config.yaml
hidden_size: 384
init_std_qkv: 0.0211
init_std_o: 0.00413
init_std_down: 0.00413
lr_head: 0.00528
schedule: "wsd"
max_seq_len: 768
doc_mask: true
max_steps: 3997
dataset: "wikipedia_en"
Each number is 128 + 24 x the weight over the matrix's rms, rounded and kept within 0 to 255. Layers, rows and columns count from 0. Numbers have three digits each.

# layer 2 MLP up, 1536x384, rms 0.203, rows 1429-1483, columns 0-127
140184147139103122138121121126139129127127090112167146135164143096164119149140094093148148141133140164127113167098120134171112140126140127126141107144158124080143093135097137113124120100140139144123107136166139142133166110099148140142141116128128137122127127139139127154135116130156138131121154116132140126095073115117154123121085137078148121132139118124110125145135154154132124131124
126155125121159125100156130132119139121161131104132135135200072161135124138130153118136128131154115136119119124158129099120136083138146144093122159080150111137145156110120076132135144097131119137132113161122096148116138123147132163155114082138137113158148131132171118123137172151113106057142143108170162127142107116122137141170142130135097098109091139143115113108096140115111128106085
149128126149103100093149163132152137138127153156119153095141129102170111123154127138147089160146120136135123122126096172110126122143089112137117175140134131143116094088110114139105097135155130151088113121120120137114177114114153124132140125101145139139104129088178133117150091150116097068177078102125146122113156079124115154139123122121153093172121177120126098157150095111126163128113
133119134117118097114176124149153083097139186135122115110162111161155151159166107122096084126145121168135115157112148089148112121114128127164134170110109129107150155162135156120106127157118130116085118163148094124166134122136162125114114129140087142107122129127160138172101106120112162116097097125149127114116094110120135096145152141146119161127122145132107159117103141103122126156139
140154114134144125120125119167115118127139112143152098135151137116172095110108132122116127120110164143108173115126165122147109110140123152094184125138157142106122167154124138109139130126127075159175115152092136131125156139141084132119145123114118117107108151135142127110118167114120144135121146124133119128112204146132154149127122140139115173105105102125111126108152151164118176125071
130171165165134098154131149179130120115108160121122142119098177140138126149101115159105119084120136144108153106063150084128136118108127116107126135136095133140158150163134155163120134104135138116107128137116121124104151112121140124124137071140120126163145117110129122099126123158127169100109138130148105131081077133103151151154083146111147130117137117091148151129156152143139122098111
177130125149129090105178145177130128112150135141123102121163111115148134136113135127116111139137113150138082147133128141154113126119096109142096142160112159080117105126125102093132115131128083135121182113139129149120130125107106153117117129105144107158173132116127146111119101111145116159126122118111124117146103146135164143117094160112148143136137134111103129092127124115134141139107
136118172165105145096112125148102138118114141169118141162121124127140159155179153146126157155144169116118160124116123159120125085118112136172113130094096144106102109121115121126171165125127137130129100186146137136140101121116107107137149110107141155143126123068099170123168110110120096126104145092102073144141116134157132104102094138147157163167132130141143179156140151123137129161103
105134108167185093111157120160134146154152110138130107160093122104154134178134096160118114082153127120128128148152134090112203130076110158144091144137120145079121120146173115163119164118142146107122125138093120185112127138098099121108151134154141102169106125144168143128105154109080092104187148116138185136167100099172120180154140102112108153134136123139112099130130130105109121101072
086135161132124108111157134114131161134128181112154113142105199147125114131121101123132101117150142116146127208094088106126119139144168126106116108102101152129097139178092143118128116083095102123134144116137110168149145121114108098164120137133143125133114119133130119112138083130127107151128125189161148126128116153128138167128108133108156146198056111135131132159119107177128081185096
098094137102119148168127132151139111147083057136125111095112136142138171170152150134115126159083114135139123192065144096150120120095180137147157147140140069106183100152158125120138122131142142100143151131119131135138163105125103128143131157137111096150128161128103143171132120159157141180134144155089089142158121113114137154130135147090137124147119133104109162137123122148152184141112
131143110107097121108120155135157140100131109155101146088128124076141150136118130161142121128154134127151117121114144137097108127151137154088167151128146122142136106123159108123111081183122110180100151145094090107110100097148137182110176133140116122101133123108088104133098142124137114176136131138158137101119157121126134118119150123116167109144103084129117067159160082147146133129164
138123089144133130129138119169117126123142145118136130150128116132140204153146155153132133145086104139128120186146118162155145136145145112104112154151095138142155100160145174093113110130095116138105109123090120154102146097122125140103132162120132140145153156120119176133081135101146090178157030130116146067146134105121140118098114156129150127088101129125148115111137073102149165141102
095116110128130112179150141144112113115113171124185137123139111151148107162082124099131136164114144136153152087155128152112156148166153141123149108135178115138137175112167103158162115152123129141127089124132134136145067130120144076108118087138117122111083141140093107120091117103097116141137115112128126131138075122125107126138171102123132136123121128131099161123133101115127115125151
124112127141124120094108114140121098151134097118106100150117112111137144113129147184187146145124087110115100118128155141139109130150124149107134140105101140143104125131145126141106146131139135152119093115169109138146105146138124145143136163099139116123141157131122099143116078130134146121095074078092115096098140122138114118099167153103116129129143123127138073120109071126152129125120
128152124151134129123086145128131102143136110131146126147117128101180117122097119099133108112129092122104189128100143111131153125143165115110124132113125124137136143150121140109108143156128166159112131121122116111123090074176126154144104120128095135146123136123108133132172129136151148133109168176116127129120115111123108121164120138128118132136103154163090132141137086067147134137140
157119172123105118116130125148058118139110145114132104154110158137168087162130102103107123132101119094130080146107094136106146118121161130138101140106141147117149152143130117126145084117132112114142122147144127119116070131139105119141147142130118130146143116147160072138112086098159092126159103154141105155132122170146158100136173162126066146091109139104184110139114078127124117119096
162159139135133125109155155129201129079136108089123117113140158154160123122144129143093090116120113177165143117117102168145094172149131120100157128114099117177105133144156100112104131179113125152142119102119102172105131162062100085137123129093142103113159166092112124144124138097135138155130107096117178159126160173098130153122161138104145144120101068135109093160052106145125099156132
117142123151105110131148132115127156165115139128123121114159124136130123120104128140087137119135107100114156151107143126115133089114138108116126144118123150131183201177142125106155147150154143098156125118170132119152111160160119144068129114124091124115145117069134127155144137177124143132114150165127122128133092097094171140114127132126164111078133131090103131150112130153101159118124
145092153169146116111179113189117096084126125112151107133130143153146121179147153140149125163108110120116119138122127120159119169095050089138162125155134168155129083164130128125153092164123124136112126139130168124085149154110134141118135097167112094100132125064119138115115132137129203083106143133126117122096122155121146136120145148140154123105106119150135133158138118156052113156147
164122171095090095132106146133145108118131154116102130123137164135160114130134094111088157109218145139121116122098109128157123111068141112173084132124110123113117136171100133121115111105176116095095137120164128117129143110138169134112134139117127091150095089152127123104114106124130121099139097102163085148187124139147147111143173116089141119114133134121118160096122122088147123144095
132106092129096102141127178090107126128131178079133123083135135127106161122111139152129135154111166091136118098087096125140141127160151130130146127147100146135075121154123104152108117144112123105104064098125097181137124113084153110140166147111103136153098159128152125146111098126160108095107114120127110133171122145159112121137137110138125175136078126159153078064153113124154118142110
081154086129132081126157099113134142122139165136150129125111148099107124129098145113109087140094122153100139166082093111111146124150122103089113125139141132148165100117106126152124098134114116157141161112149115147130152124136118137133101147074164149127153142120122131121162102156140132147128138128137150118159109135115121144140163166139118088152124148109141137100126128105113108099115
115129137116092107141164117131146138108136126149113077137137076132172133134148184163146124134105121111107103176104145160128145139139108122131132163124114147113116103177127131115103140125128148152142117105169127105173135125156144106133124145105148157133115091078093109111125136146122125146151133124138121095112165095109151129142163127129147099142119133111131086115168110156120118124150
138116144124106168132162077124151120176130132128136126141123073118142130165119137093193124149080132154123173180101113112127072168102134101110088038118115128103087133186116144108181151130133083136143084144103145139150038160137175131097099121155113126116124153144123118128138147088136161096137123106138144141130135146126138127157120141120108138121100132141110172104137116144078150134137
156135138129136107143134117123139183155117149085127152136107150156122142109089164160088123102140105147125108105155136136138174115173107150157170157142146108136141138114150098109175104133133117069146158094117111116156142180127114147104116110128120133170155135142091157146112104101104101093121134086094142178120189117092111132096175121134156100067180136157108114164112131099122129182117
108114135108154091137132138124131097171162152151137118124117102100138153153114111089112109084144126105102128094149120145102154154133098174129107146134118134126157115140182134159131107128111167105152141093128140140119137152165142125129127139118113122128115131099127098095124090152117106160105117129112096121182143156110146143165136152099102117146130127141136115147151101137135130092085
131126161127105138147172158159164164160111122120143118099133162110150137143136119118134144139091148116110128121125129166085116150095143103132154113115168138111134112153151108144126135131096127161104126116137125130136121146167139155129115109136137126115069125137155139110152143093081147140068098124143127104126134152133118073172136154122136162138127147148122132109167134132113133151114
067094122144119089093094131110121151123135127134132055123156096105128129125159078121140146140173124092173157136115094131094137115110166162107101067106160155143100119116130149137143127126113112132138097099109086198164115118143137143113103135102217152089155112116128115095163093118151137142147131153140093105178130109141148119112150123107124129123125175129075129097103138126129130101166
095163100101122106111126134113147157128151121127139124122158099128134147125133099110107139120114159118142148117137125112138119134121142121149107186087094125128134136130145128128133142150102094088111112152117170103102127133097126111137141127083118139132130163089110122139163169124123130142134129086107115072141084096122146147115131137145124126118100085119117142139135103100114135135151
092165116129065128139149115133168175138101121091141135154117108118129135141169079130114125098108113146149097142070100081135193111124110105166090117157135125141159152153121099158138120084126123124136139078165110110162133143117129139113114150123169115176162141102107106140095153095122109152110121160101112095126102130121106087066112174123140118086107151128138100071167130065087119117173
102110128130132076144132139134157138152151146099088115135157126119165135114172148142095119168215129090094139141124092081130117118103094097132112133134136120146161131124163147102133111100128094114142152162144088077097127101107137100143109181115090143102145127092130093086128105106131124105125145118139096124140116153141125117153121134145092144109134144109168135102103132120119143104148
106183146120083113165148151097191123123177162126135156105066152143091098089129133097172101071151130092120099154113169140090091120094140084193149144104144132113141153107150139137134077118109093128125110129109118111102117155145115150139162193097146106121149126139062113132148188167146166137126107131133144096121162142107129065124123124153099108127103083120148114153176149146147137126087
089137114089086053152150144098142135132122124163090109104127151107112134133107161103111150142086131165119122125135101115096089114083126105144162164107131118137110130088095156123118109125143108147141121167137142095109132147095165128146160124149113170117080155158135091139168147142156156133170123099144092120111105109121124103139107133069196111127115127156100140092139161172141104161157
155121146179075127104131111140156142135129084083125151123163145100133142130114158125118156110161087063142142136115176137110098116136134126154116115134170093141119153080131133128134147150127119098124118139161087158094160136118133144106095142116121154114157119092153137115152110142137109125147174131120124093200120119120138147140103103114146131140108124151128109119124115164151139123132
108093156142125157135126091134129109174125131110133125078157104088126134137116139131174156148172150127136154132123151115142118150150120192158148123111099149142088117116137182102062157131129135132199140110115129141143126140160132127166147147121095144130118121117152144111153109109095093175127134133149113100117143144109148122156132141104118102163140150138123151116154081123112138141103
140133156126103152106141113130160184130184118126193131181123158132151158102100119078143107085115148088119109123129096138106144124107115194123107146143159084108132152113117126117139118169159147122137106125124164101127124066093122143131126098111159106131150137146093149099087148141113090096159107108142131119086121082108172114185129144140133093130113152116076154135147147214166166098088
188138124099097150123174087137144112139106134109124176153162120101104121133145139153116141113099122102106103142060113150122051158083179070114099141097131095104140185106108137122105148087107150135117173093131130117108134177155139105113109148154094106118116136154107136122118143127103116147181076133133123105154155113110129093098158164108167084046162144156137192071169126183168154096130
139112157161115142105097129117146102118117130094118162098118171152148140149119144125131135117101101177134135124157113120116135126195103128137127126144119113116135145175146101124110076120162137114111138181161150103127140145152115154147144153143121151155111126159114154092157115109155113135151144084114123130112133138133106154138092112139148135105137150150120144128151146088077140157094
116122129086081106166129096119161122142077119113116145141134149102103140130146083154125113135157168138110123150158120123131094142091130128171114124125102139149108116168136125152152088165137128117102149127161143133121147101107134153125140165109146140116149156126112146125142132132153136116116119122154128126106146162148122128118127151155142138103132160109126107146134121164109216130097
164149137117172145136162126119124104113103129112143131103164142096092205144158163108102130128124112149102124135154177133124080115129114129129105039132124168150151166163125125138148129139103156102119148116151157132117147158116138105117141118141132166096126126091106136114107107125187113101080097163070185127146122130149144111122140102112149100090145156160105171119127086133131116168133
166141148146103111168111153127120168118105096112166147106129124119140120140120142120140152130134136147130138124137125111122157132141118106145156140145145132079124078107160131162153154123075091130131101140113127138160117104119154114157105115117147107189099149131151136113123151113117131083139111096140131108207121168133107146173086117150144126128133092127125135132139149105135143159132
146128153113150106116141108148123138131140093101113112131133117127125166138097071139140150140137132133127106142151126120141136137110134159120139159125107107126097150108155137086147125095116144115104113059172103143090101099079154127119143107131122097170140113112174125100127089114140101149155117112137147111098163137116103067120144161127146162107105103118119119121144149128129150111128
172131104128152164112089157137096194162131092140127158077124119119110141157092099126178155145123119127162137153105121136119159135161109136116084131101137132137133102146111077121090158064123110129111113153133140115150131115128166131162100119119124118132107069124134098123114156168097078120101095116145119115155106094134125087115131155101172109128117111154121107092173100111129083156149
151110109116149126111095148108079113148150138179120108138112124140120128125093136149124098194103098130114075096120122136121113087105164125170144150125143108127129155158106078122120128106124160148140131130129089138089127023138078147119125137101140101153179122136071148141146124123076163075090136135123116160114145095131118135160159108149149083103081135151139139143175110086108148151137
117122157134093159167125135110087122149139112093098118138148125143116139150046148134133080132088144083117160100157110124144139146108132114098115131164158117146170160088156107161109124142116106125131068128126150121116117069129132093083148134120101155091111154159105162130075141094122095137143120158116126096161110097115120151129145142136100174163085188103104148119098122172167107096126
109102165077081147156146154086131127107131131075138151151163111115115164125110108158155082160090113126123156101143138132126111112113141100142149128136096131145090138148129104153216121119115107095106097114136137167143158093159121125111147109123146108138143178126142135127149133115149102093129128140147120128168130138127114120192163142111162121127133117114148094116111110110107098155138
103141137148122117144135127125110135128072120115151150166164133098160111117129163125125122161140116163108156117130140156132158122124124148122139137139145152138148136110108144122116142147142098130125102129126117086111102174099129122094156099112086131119104118178122164108148108180099140121153128127129114122140130147164128123092140143130119137137090167139105157103129126156146108125097
144125117117107090147123153168092159141155159098133123139133149144180147137151132108089143131146144142110150147102130129111119153143134146129116138162137065111115151143160131114103082126145147074140141126090123138122144110090133114134159122127137135142154125115156100125138111079137103158133127116057076125124101142156152180188121146153103136125180142106091174127127162156184176138096
118142127160153115146128101099107122121136105112076132124119167127133128139104134128114131110183115112147131139118106121070122142125125142136155130150142119140111153146137120130117109101127115158129132177142105115098105167132150147137077148140166122104114106133130133144177156160133140177162155159140151100146153136146139162095131102147184193138129148109152124125125139183145132099116
075086130133109134121145114146144150130101115123124131134114111104132143083130175161115099090134119171132152124104098130125162141155131116161094101139128111124107143077114120129155111112148127125164112121127107122164150172082146132088107145107152113158156108129127124150133132163100137086154173146134099178147127161150105151121081111133136169129111109145113145155124109168128122171140
142133156135109141092157108137142167102140080145151103150094109136115110130148087107106117123126135133179115143100134139143146124155125147112092156099164138115164107129099105093161126116124168076122119102167097094105097127137178087163124131119121151138113160103167105105153098142153108123147139123087155114097148141103078164152130171137094114122145118124129126131133118125162102176065
131153121185114102107140114109115163149136111120142107117118120149134158137135141140138165099155080141126148153142185107138136104154128126147107120154088108133106111110109155134110119139144087136142129108142096097131127120153132118151150102139167119176128103113157131140122121168149108093152063118106139092136154158127173103117117124122063132076079097138123153115142137154118129152150
106146131150135111176124165112104142107147131140120108082134129130108123136106128136117129169140130145124086141129176110134112118095155125157096164106127141145117126136166136140141140140118079173115148108169146112127086094107126129154129148097115173137115139093094132121140138098127122144097120126121109133114167132144161150126127188118178121158148128162144155135155160120145140143119
174094093096104110139193173132118143147086152109136149111110106094130135150119130104109131076145125147112148103107104163128099133157098147154130143134108121122110137154063157087142160098162153130111106164109136074072178093139131131127162148137153121165147113119116133106158162104128126127164140138130159140107102121115132142115093094111117072085093140186122133102139072116154165114143
# layer 2 MLP down (transposed), 1536x384, rms 0.179, rows 1429-1482, columns 0-127
159155119110150114145119104121111118097132119132131173092137116143110146149164141119128158117167083096143087122128137159087129094064106147143109158107171158088132109102123148121093105105153130169144105136136123153146123144179106182118160133174130121126109084166084102133146102131117080137150136140075154142089112176183111151174124126102129137173160082152115126126156129122093142140129
108122128135112077080122148147136106156144136126128154109128113100183089096154152093171131117099147106172140145097147123111139126150046105172137171099078147156116134152136137162100132139099162134105147133116147102110144143121145100141107142116105097182155106114151153131066133108082128157139180135108147136111085126141148149078181121157106055101133168155110118158094131138130187146123
130100113132117102133110171127115123188108153138127105109113161148112068116088130112134120150129127154155143097181142131120121112108095077137105140129216099120102159122092146158131130100134082123152110169148162155139153149107187154126134147141112153139147135116121128106151098102149118133138136123125099075154145106142119148112162116105198109131077160091139166094121095125140111107073
114099124126071162125144148107109141162155136156071117182137149154134165142117137116136142123109116147156129123158128150098164105151139102126148157138138107127150125127142144115084121125098123089121124126125150148130139105136144092107129145130130123112087118172192126139128112128167135125164124111114166083131113183172128140170146134148111135142088143133186158165111156135154126134098
141144159114153132126100161134144123150138112169132143102098153124104137121136115125135119131085128114144135098155131138096135151143115117147131148147152139156111105129129078093091101102153145115113122131130099152129132142135163094130153146140113166125106140146101107087130102101131121109117131143137123157139138155102096127145101131155134144129123145148105147101148152138130132156126
120159102109113138175124166156150122093144101137145140093157177105122186131084105095169158149158169138141115111115100149151138121126148147086119140105108113135112102134104060103134108133156057152099133113096143118117134105091161127160143136122108107105114160135096152106106101149140178110079110135125162128126177130119122119172100105099152113102100103138105130130099082115097119136162
131147121157158100118163144099136141143121130112137151111153124117142109146132112107135117117106120140144164095124116120137133120149120104171097145129148146151148171113120128132145129106141107137155175139120122154114125120095106173146148135160116109161149115107139126177092077140106125133122120153094132132143115113113157130108092122149091106120112114079108133130128115077102114142148
116115124135165126120116117103138136117120125122121118107139168169139109111115113145135138134111112157128120157121117148149103128068146071112147099088114110113122137096109119121115149121136129133126124137151119120114153163135172102119142126109151123134160118142129122109119118134138106166121137130097119106110114087129143138150153117120139096138139116143117165122141091142121156122124
125140094155143139147106119131184173090108125120109128131153129131108110122130123148116094164141113149148149157188151113105148190160115125154116131165108126133160154106126097114113111116138094139123105134142142162138125137114124120125107166112162110126167121153104157171109177154114127132164158127126112107138140107156149120135202106115141105203130159179120141113141108107128142129104
107172116145116106099133108133133155076106122146146139150130196146126150152132111127167152150143084114091112146116129139149103131113119122093132130162163105151124112106164140119100120131133156156107115162114130115127150122082147096135141084164144110100161146176171144104126171126092130108110177154130106116083132125078175073136124144093147130113150146086105187118136142094158093113141
131124138074170132141151133149147108095115125157129124081135111150176141139170138108121104125145123129169135131091106109121136106168132103154156189112138089136187092136155117132103140109123141131158131095078099126108144095088137146118195126103162119109099160160127149118128128137127158149114153096105097184122092150110131154094130110102141142124115147129067143148130121142144132140141
099107084185138124119108146092113123153091088097116110126185154123113155128129120127152122149100117142123120073159167139092104107131111160091096145143178139104109108133107123123137085119150108150131119145131137085110153166133185141175194153159146092112188152107157118145082100154117140124143143183147131079134164116137103116123138137110146146119114085083149116124122097151093168123124
082094095092137130094132121143088141143114130171114164104136139165121126128140140132105173138101133125107140139154151164124173173113165111180117132109112078137137119097096136120148151133103121128118106118141135164084142135130132174162164165134104145142129166171175146142074134143156146157138085108163148113152110109097154114146080144124151130122097127107127135104157129111092148141190
128106089135163138149146141099118122115110118120140093138119105092152180130112114146145102140157163093139116129139112090137124131110106137133122170119093157148127126103075127108118088138130116137112124162145130103153144133119114120170146101114097113104166133137106116149108112165155107132139160125135164114154168151159116153151154098112133137178146122139093173152143123155140131141124
153166103120112140132101121099132134147129117088116125105107113162133133109153158113097144104145139138155122165134100137109124096152143119147147102156110119150104107075176109101137130105133155124117140113149122139137137097109156083113099111142109134115137109120116089175114130160118127119143163173173143089146103107109123137124114141147104141131108114135098175108096131124135104130147
180104067105114109098089123132140111113149119089106153122143146133151125148111163141136144111111109165103124076118125152135167179136183118125128132120134154149099102140138181124152168119160119142149105107113164104136160121077171165140107133135136149105152101152121136129127132107163090117135122129093148133111087094131118097124117128161129180138089145146110147146123153142116124131131
094134109149115105104111155091087109119152090109108145120149130109154084122111148107150088124148099124121158161120118104101107135144133137145157092111136083141131152114124154134104119113145163143112135146080086126146146070121107166131113182110109139153130118166125126128106115117126156111106198156176119137112139137152094073099185127136123100103127167136114155136113132115121108116087
142159130123120141140089116120120125104096123152145126134149151081134098144146123100135146120117130124129108152144105124128128111128168135129107158109140119121113105119146113124139129120130123116143130159101121127173123156152148144146114101159132107145138131107101163107126152156116130120118130159145112151111149133148108103134111130135147141123114151119146113135144145112134115131138
135083161102121145152137119099131114116108156159126116177156116151138134148115114130129088148121103141117127157109147135148125139103122077147098141106146106107125156157122112143134176116185113133110120151120152123148152080110162113141155124160137124122117147132109158175117158085135103140125089121118153148127105064176133161162122118123080117078119097120134143120120100129095150180136
144097173151145116148104123156149132120164133153078122140098105158155119122142116104150112095078088139123127114149128107150106126139110151152140097098110142147115086110084129153139113118204144129100122116111130146115139131110094089123121105151095141170119091129124113143150140122186197104093145119152118086104081110143158098158142092095134090121150141115114100121109146116120124129148
128149175077075059124096146123118113151139107116154120133154163170120124097130129156094105123164071134134149110135144131148120120044182122184132145152127142077141135179152107166099104143185145137108129096169179139153126143140147161126187136112136168106143101129159123121134124175137119072143155123145128124170060140150088188139154110066181152097119135169152187142091145091130113164099
133142114101150098109109116136100170122116170168105146106130131120124131095113118134124112150066096092131146127109115152128104148073157085136223096126141147191101150176142163138116133146088106136146155095124138131142123110138148154185140131156153163102085118136158176154147157171114138178166143103098139121123133099090133151170142095134116143108186133088139091090173107105114110143145
126141175123143138167134121154135130139120134150139090097136134131151096136125139144105150066150171132117114144159136133155136107093135147127153112140128147136155125134126124108103163095158108105131118131161130109140169103168138133119129158078133150135065126115132139130136145159121144131141116100129121125118143117111120085119111134111085115088105123102134146098132136109153118089163
145146111134123142145102142151137143145096121120145176108109128155153121113124089134124172074153167154120119130144101113141133157117161100117144100177166108163105149130132150119134134108132126122140156173114154117113113154144107125116122109126136130150144123155143144139128126145117112130125178168114153158112122117107129100141122119177132148103108105149132162140112178137113147156129
129150110092129168095171137114102105121111125120167183136147108134196119127134106098138107106092166143144201094175136119097126100124117103094131130169139176152099122088171147181135093122082130093109100132159154161101075160122126084156129119168083132120144087111077126129157169124112145145085146148113145124142100130118158097093136111121121115111169129163139163120159133124118146169136
179157143130122194127142066158157121149117065201127147115127131147144089119123168153104114104141101147113125101130145070194127134112095149124123072160144117085132116126095143079149147175150073107126160100150116059153087103121134127099102149143133136149166134149142150126155096139148115083142155132099158105125117162173159130101128170118100109111149138162070152152122106082116121142169
151123105099148122118108106133146153135143160130148155141148110133137106129123141110107142102113142136127128124128138136143161108145133119114120121131143103121105107153104126157105088141124148129140097130110126153104137132123141149123116154116119158111137153118103075087147129124138103158158122166125113125159143102115107132125160145187122131125170132129103099132102113175125133155144
144084079099137162132119157129137129173151139164136094129131133093138124142159136121115132107104162095141117140153153145120108116111111139106129123163170144160139099148111143154150109101139140150098172115094079102147079124140152123122105117144137119123134117122140108120130124127173117161060117079127116148121131121109099104102123127156135139100096134131135104138143121121144156158152
086151119127121179089045111099103111115122131105099075120126173127149168171121140138127124128136157113136144118127127080162121163142149182120099162122134126105158122141147110137172149135097182103132080142127128137179131150176160174174126128132189105115178145119155156080169134129123167121066143072116131143131154129180177098141141117137131170163110131127101149129089147084104113159134
162100154176133137092076181093124102125121094133132076157143134131115130100094148110134146121089175114112096097103163103082125083132182115148128119133118164143151139131101127141150115141105112116132103178124117126090140115129135153115100118124106094118099135111117120146155097116152104118108140136128151103119110095103138115146136141133118106089148076108140155119120109099137137137143
133105148148125129168119106105130138095095110127108100134112149135119120118145117114091109100119142159146104130120067097110167074147119176109136127198146129145126141103101191120137139113153125110145194167133144131110134153116124155134092122134161146145151108126109163132081087133134103135117116139114124072124118131117149125185116134103154122148131167091151099118129139142101114131162
144117117111119121101086129096103135129145132146136092097123125145133104126106123118144158141118135120120099107152095105143138108105097147105146095149153149142135133171125116108143122137134118147141120146121113108121126111134124142124098138146123153142131092113127140125144157140100114101135128125140119144131143130132158140148106147167165130150143126136116133142101124155125124119140
177112134112069110175112104082131125131168139141117144098124154110129131134131135140096068119103115104114122147144124148126117107103129042155155147112101098081141152104141151162163087098110144111134072120124108178111141096112131162111146163095143137104148106135144168119132190133145139145109130141132193129099120145129123091150089141127144121165106103097154152168161136139134109138131
100134110129116110077171152157126137192146096181169139088178126112119084138118212152114085183147134151092145133085138099104067115129097119142106111179118127112100119148170125165154129125140071111101144138109140100083149135086076116124125137108142141127158155150129116083182126153188142055148096104136120135144111139161102144110146122112127135126103179114148151065133142092184142142133
170113091160188118152089073091115133151083094107135120084125131139088131109119119130161106137174117084128140117112165173131107112131145137135129128099139116116133114095120156100165105157134122114134118102161077140130141122109176121128091145146126139127142117162172082117153149139144096150114132122116132096144110085125141158116113137145141116139193131134145074104077124137155148101137
083127107132129140089143124160145121132175134117131131157117156107144138167155085090140137126139126108137148128146110122141126135101122131139082119149123099153140139164136121146140147121109097136147132135098122103142088154146143090091130120114151159130147092116105087103145089172137166191144115142139147131131139134108122129137107110100101122138144144117143087171142131113099133113156
161167120119164132126141100119162132125110139096156115119133157118131119087131090125125134113114177171136123106133093129146152108123104116135134128110091125131116120103146153056114153153121135106093144156130094119133092132107124093149144148150129123160088090175166087140143124094101159126149096127163118139141149151152109168130161132156121164095137123119102123129121091123152163151127
128094095063133121155119095078082087134094129119125179141125145120100134115123111071111117156154125116112129128187126126138113112109095129133183141128142135133113119103125125092102103050128170155168121108160133201159135135099118080106124091116071159076145163165127173129139159147109138124140106117098142118140152133090161109131142125163136107114135116166113125134126109098133123105124
118147172148139122131102123113107113128139102131161133105146130122150133125122126138116121137111079163118136122120135119120112147168115118149138149151116122113168127162137100105102062135156120124124127138168133094126133124127108151134162162139129141128144135169133147078155111121150118116142133097111140119130099133145136149118089138117138149121144142152142154149131140116099128166139
141133099115091113118106115094139152142127154151136112138137095115138144102154116153145146112157158121131103130150124142109097101121117123116156108130144082165120087151129166161166091081115158156103106142154138093135168110084133110126125161137139161149151167178110131136120082136131088097117147128136171176126161133122130103121118099137145116145088146100102099100175137136125142126129
094122092139138128114084148125188141132111154063153136105155158106092157168132143119148126165133137119149146128102151107098090145173122123113078130105086129126082105095148160098162136141079150112113121126103101087149099136142127090139165172103156169120135123112090109080099122091120090155099153119105152089134137124145118140117165164112134143166131136163133118131145159108142134101117
174089131132144137098155135119120117131121165166134153125142118145132096128132118105120110096096127179107110116124112146159120082123129113143107124116102111135070082098117156121130115105090108133132124143113133126097165145117171123088130155081080169131102157124091135129108120160100115119140135158127118132102145113150149121123132125163180129117131097102161138130161128121111167148104
096133135106184107101092140077122115113109137130093105134150133106116143140128159117119099129146142143157110189169154160127109136160134105161121123119132114097132118103129139138107123172131115155129131142090121142105153112105148131094157126167118145127105132111139120154151159167100128115165133162143158114146133118167141137125078075127130077137169146109134139138143143133135147128154
168127127122137162118107122115127134078110121104135120122142142165198129113147156132120148104119114102146145062079071119107095143130118066138166156139120160151135105134146130132136122116171166154151168095129204148116129166131071140122084131159141127131137162144125112142120127170097109106122146179105120126145137107114133147120157131177139109116129118182124104128132147117151120119078
157123130107125104128116120118154132123145077151135142109141127117129147116110136117145105176105113105131077087137119118129137143093123102168149140115124148123177155137119079117113116117124159140120118167148112104089155127135134152125133092111143111109117111168144136114107098134129156099075130137157102123129162113104113111153144140121201128103150107144163106132151107111123115132101
125154166143124137194100132120113076117139102117114144132130122125151162120123170125121128139096110088168124124130143140156130164137121170103122123144145154198126124130104137142122132132156125096123134142147140111135130125177143100100133161138114149053073173137136112147114147137145127133151179092141127150153140148125130085120129109156165131121111154113145134158171165133126148104161
149134171126114116127103117164144152152104160148138132108103171155126113126138105149144152126108126175165111123141129124143133114150156069072137135113091132149124094160133164151156137123110149112126158126116135141121091119101133079148120102142178157177119119104147156134108142181088112101117144133107128121115114088135171150117167151157116113119143153156156131121088125101134125120152
168158137134152106144121161134148131117107131135148144123152115153164131183156144105126138148107178121112140123137112172096146109075101178097128125159079156135132141130119153132134130150102130131145093162147155184115114123118175121127089121163108109191125161145100120136145147088124126080157117128137122171105107103113153078136134128106107151160095122131149157113190096147142133161178
088078138149122132135133118086130119110149146167130135176148125116155118117104100132145143173104126173100116085175119128121137135113103180127115114122122128123151101142106146095161103132111174128138152168143115139112122145131094108145189185173132171158141137125130114160091105139117112109115148150128135103135127074124112155093121118144157172118104144118151133174098120105135135128106
158141131105152077170117111104138128122122109150129141143137136117141136132150137096119129096109130131116097126111153133148112090108156156134151137140134132078179136134101102107101172138120138113096119159141130101098077127093107158129116111102136164123111128139122172127134111121132125145170109133100148169143074116148118138112146094122151111168122121077139101110120119134162093101140
099138122126136149147123148140131114118145096140131124160134160107121092114119120088141120106132111130132133105179086124146096138126146145131135112117139125149110098132118129148176120126121131129129154109132123127109120127150109080097161117147098086117140142131134117123095142160102137143084089140125177118104157145095110134136155123137101135111128134108113117161128150111144158154104
087110120131136129148149094117136137123106141119192157129124144060134124119082134110140136118125144154117130132150113149149115073098061136124121068124133168165116175122138135111151047152131104127152098132157132092114139166118105138112114123173114093092135139088177158164130174135140149090118125107133137163112080158110165115146123113098108095100114087073114122102130105116092095143129
127157150153111120079144093109122158172157146164142113109091115109083158122159169155133085115173114109110143138159199120132183136189074146142089138141138112138118109163123141136174136113123121146149068117146149154123072072144102106075143099147129095124146147097134171155164092178121102088093128093156126106092087130105143094132127070096105187107168132177152175152167168128169157146123
143145148158122155104107126073155141143114168103108170132139163129123108082151143100115134081066123137124122102138127121151119091162139145134154119116132123154127130132118136136119146120157100157130121094175161138127097116118134125088167134120176109125109141137076102136151130104148120126123107167139129147146157113115153180128104129134154080146145155121121150151124143106170111085119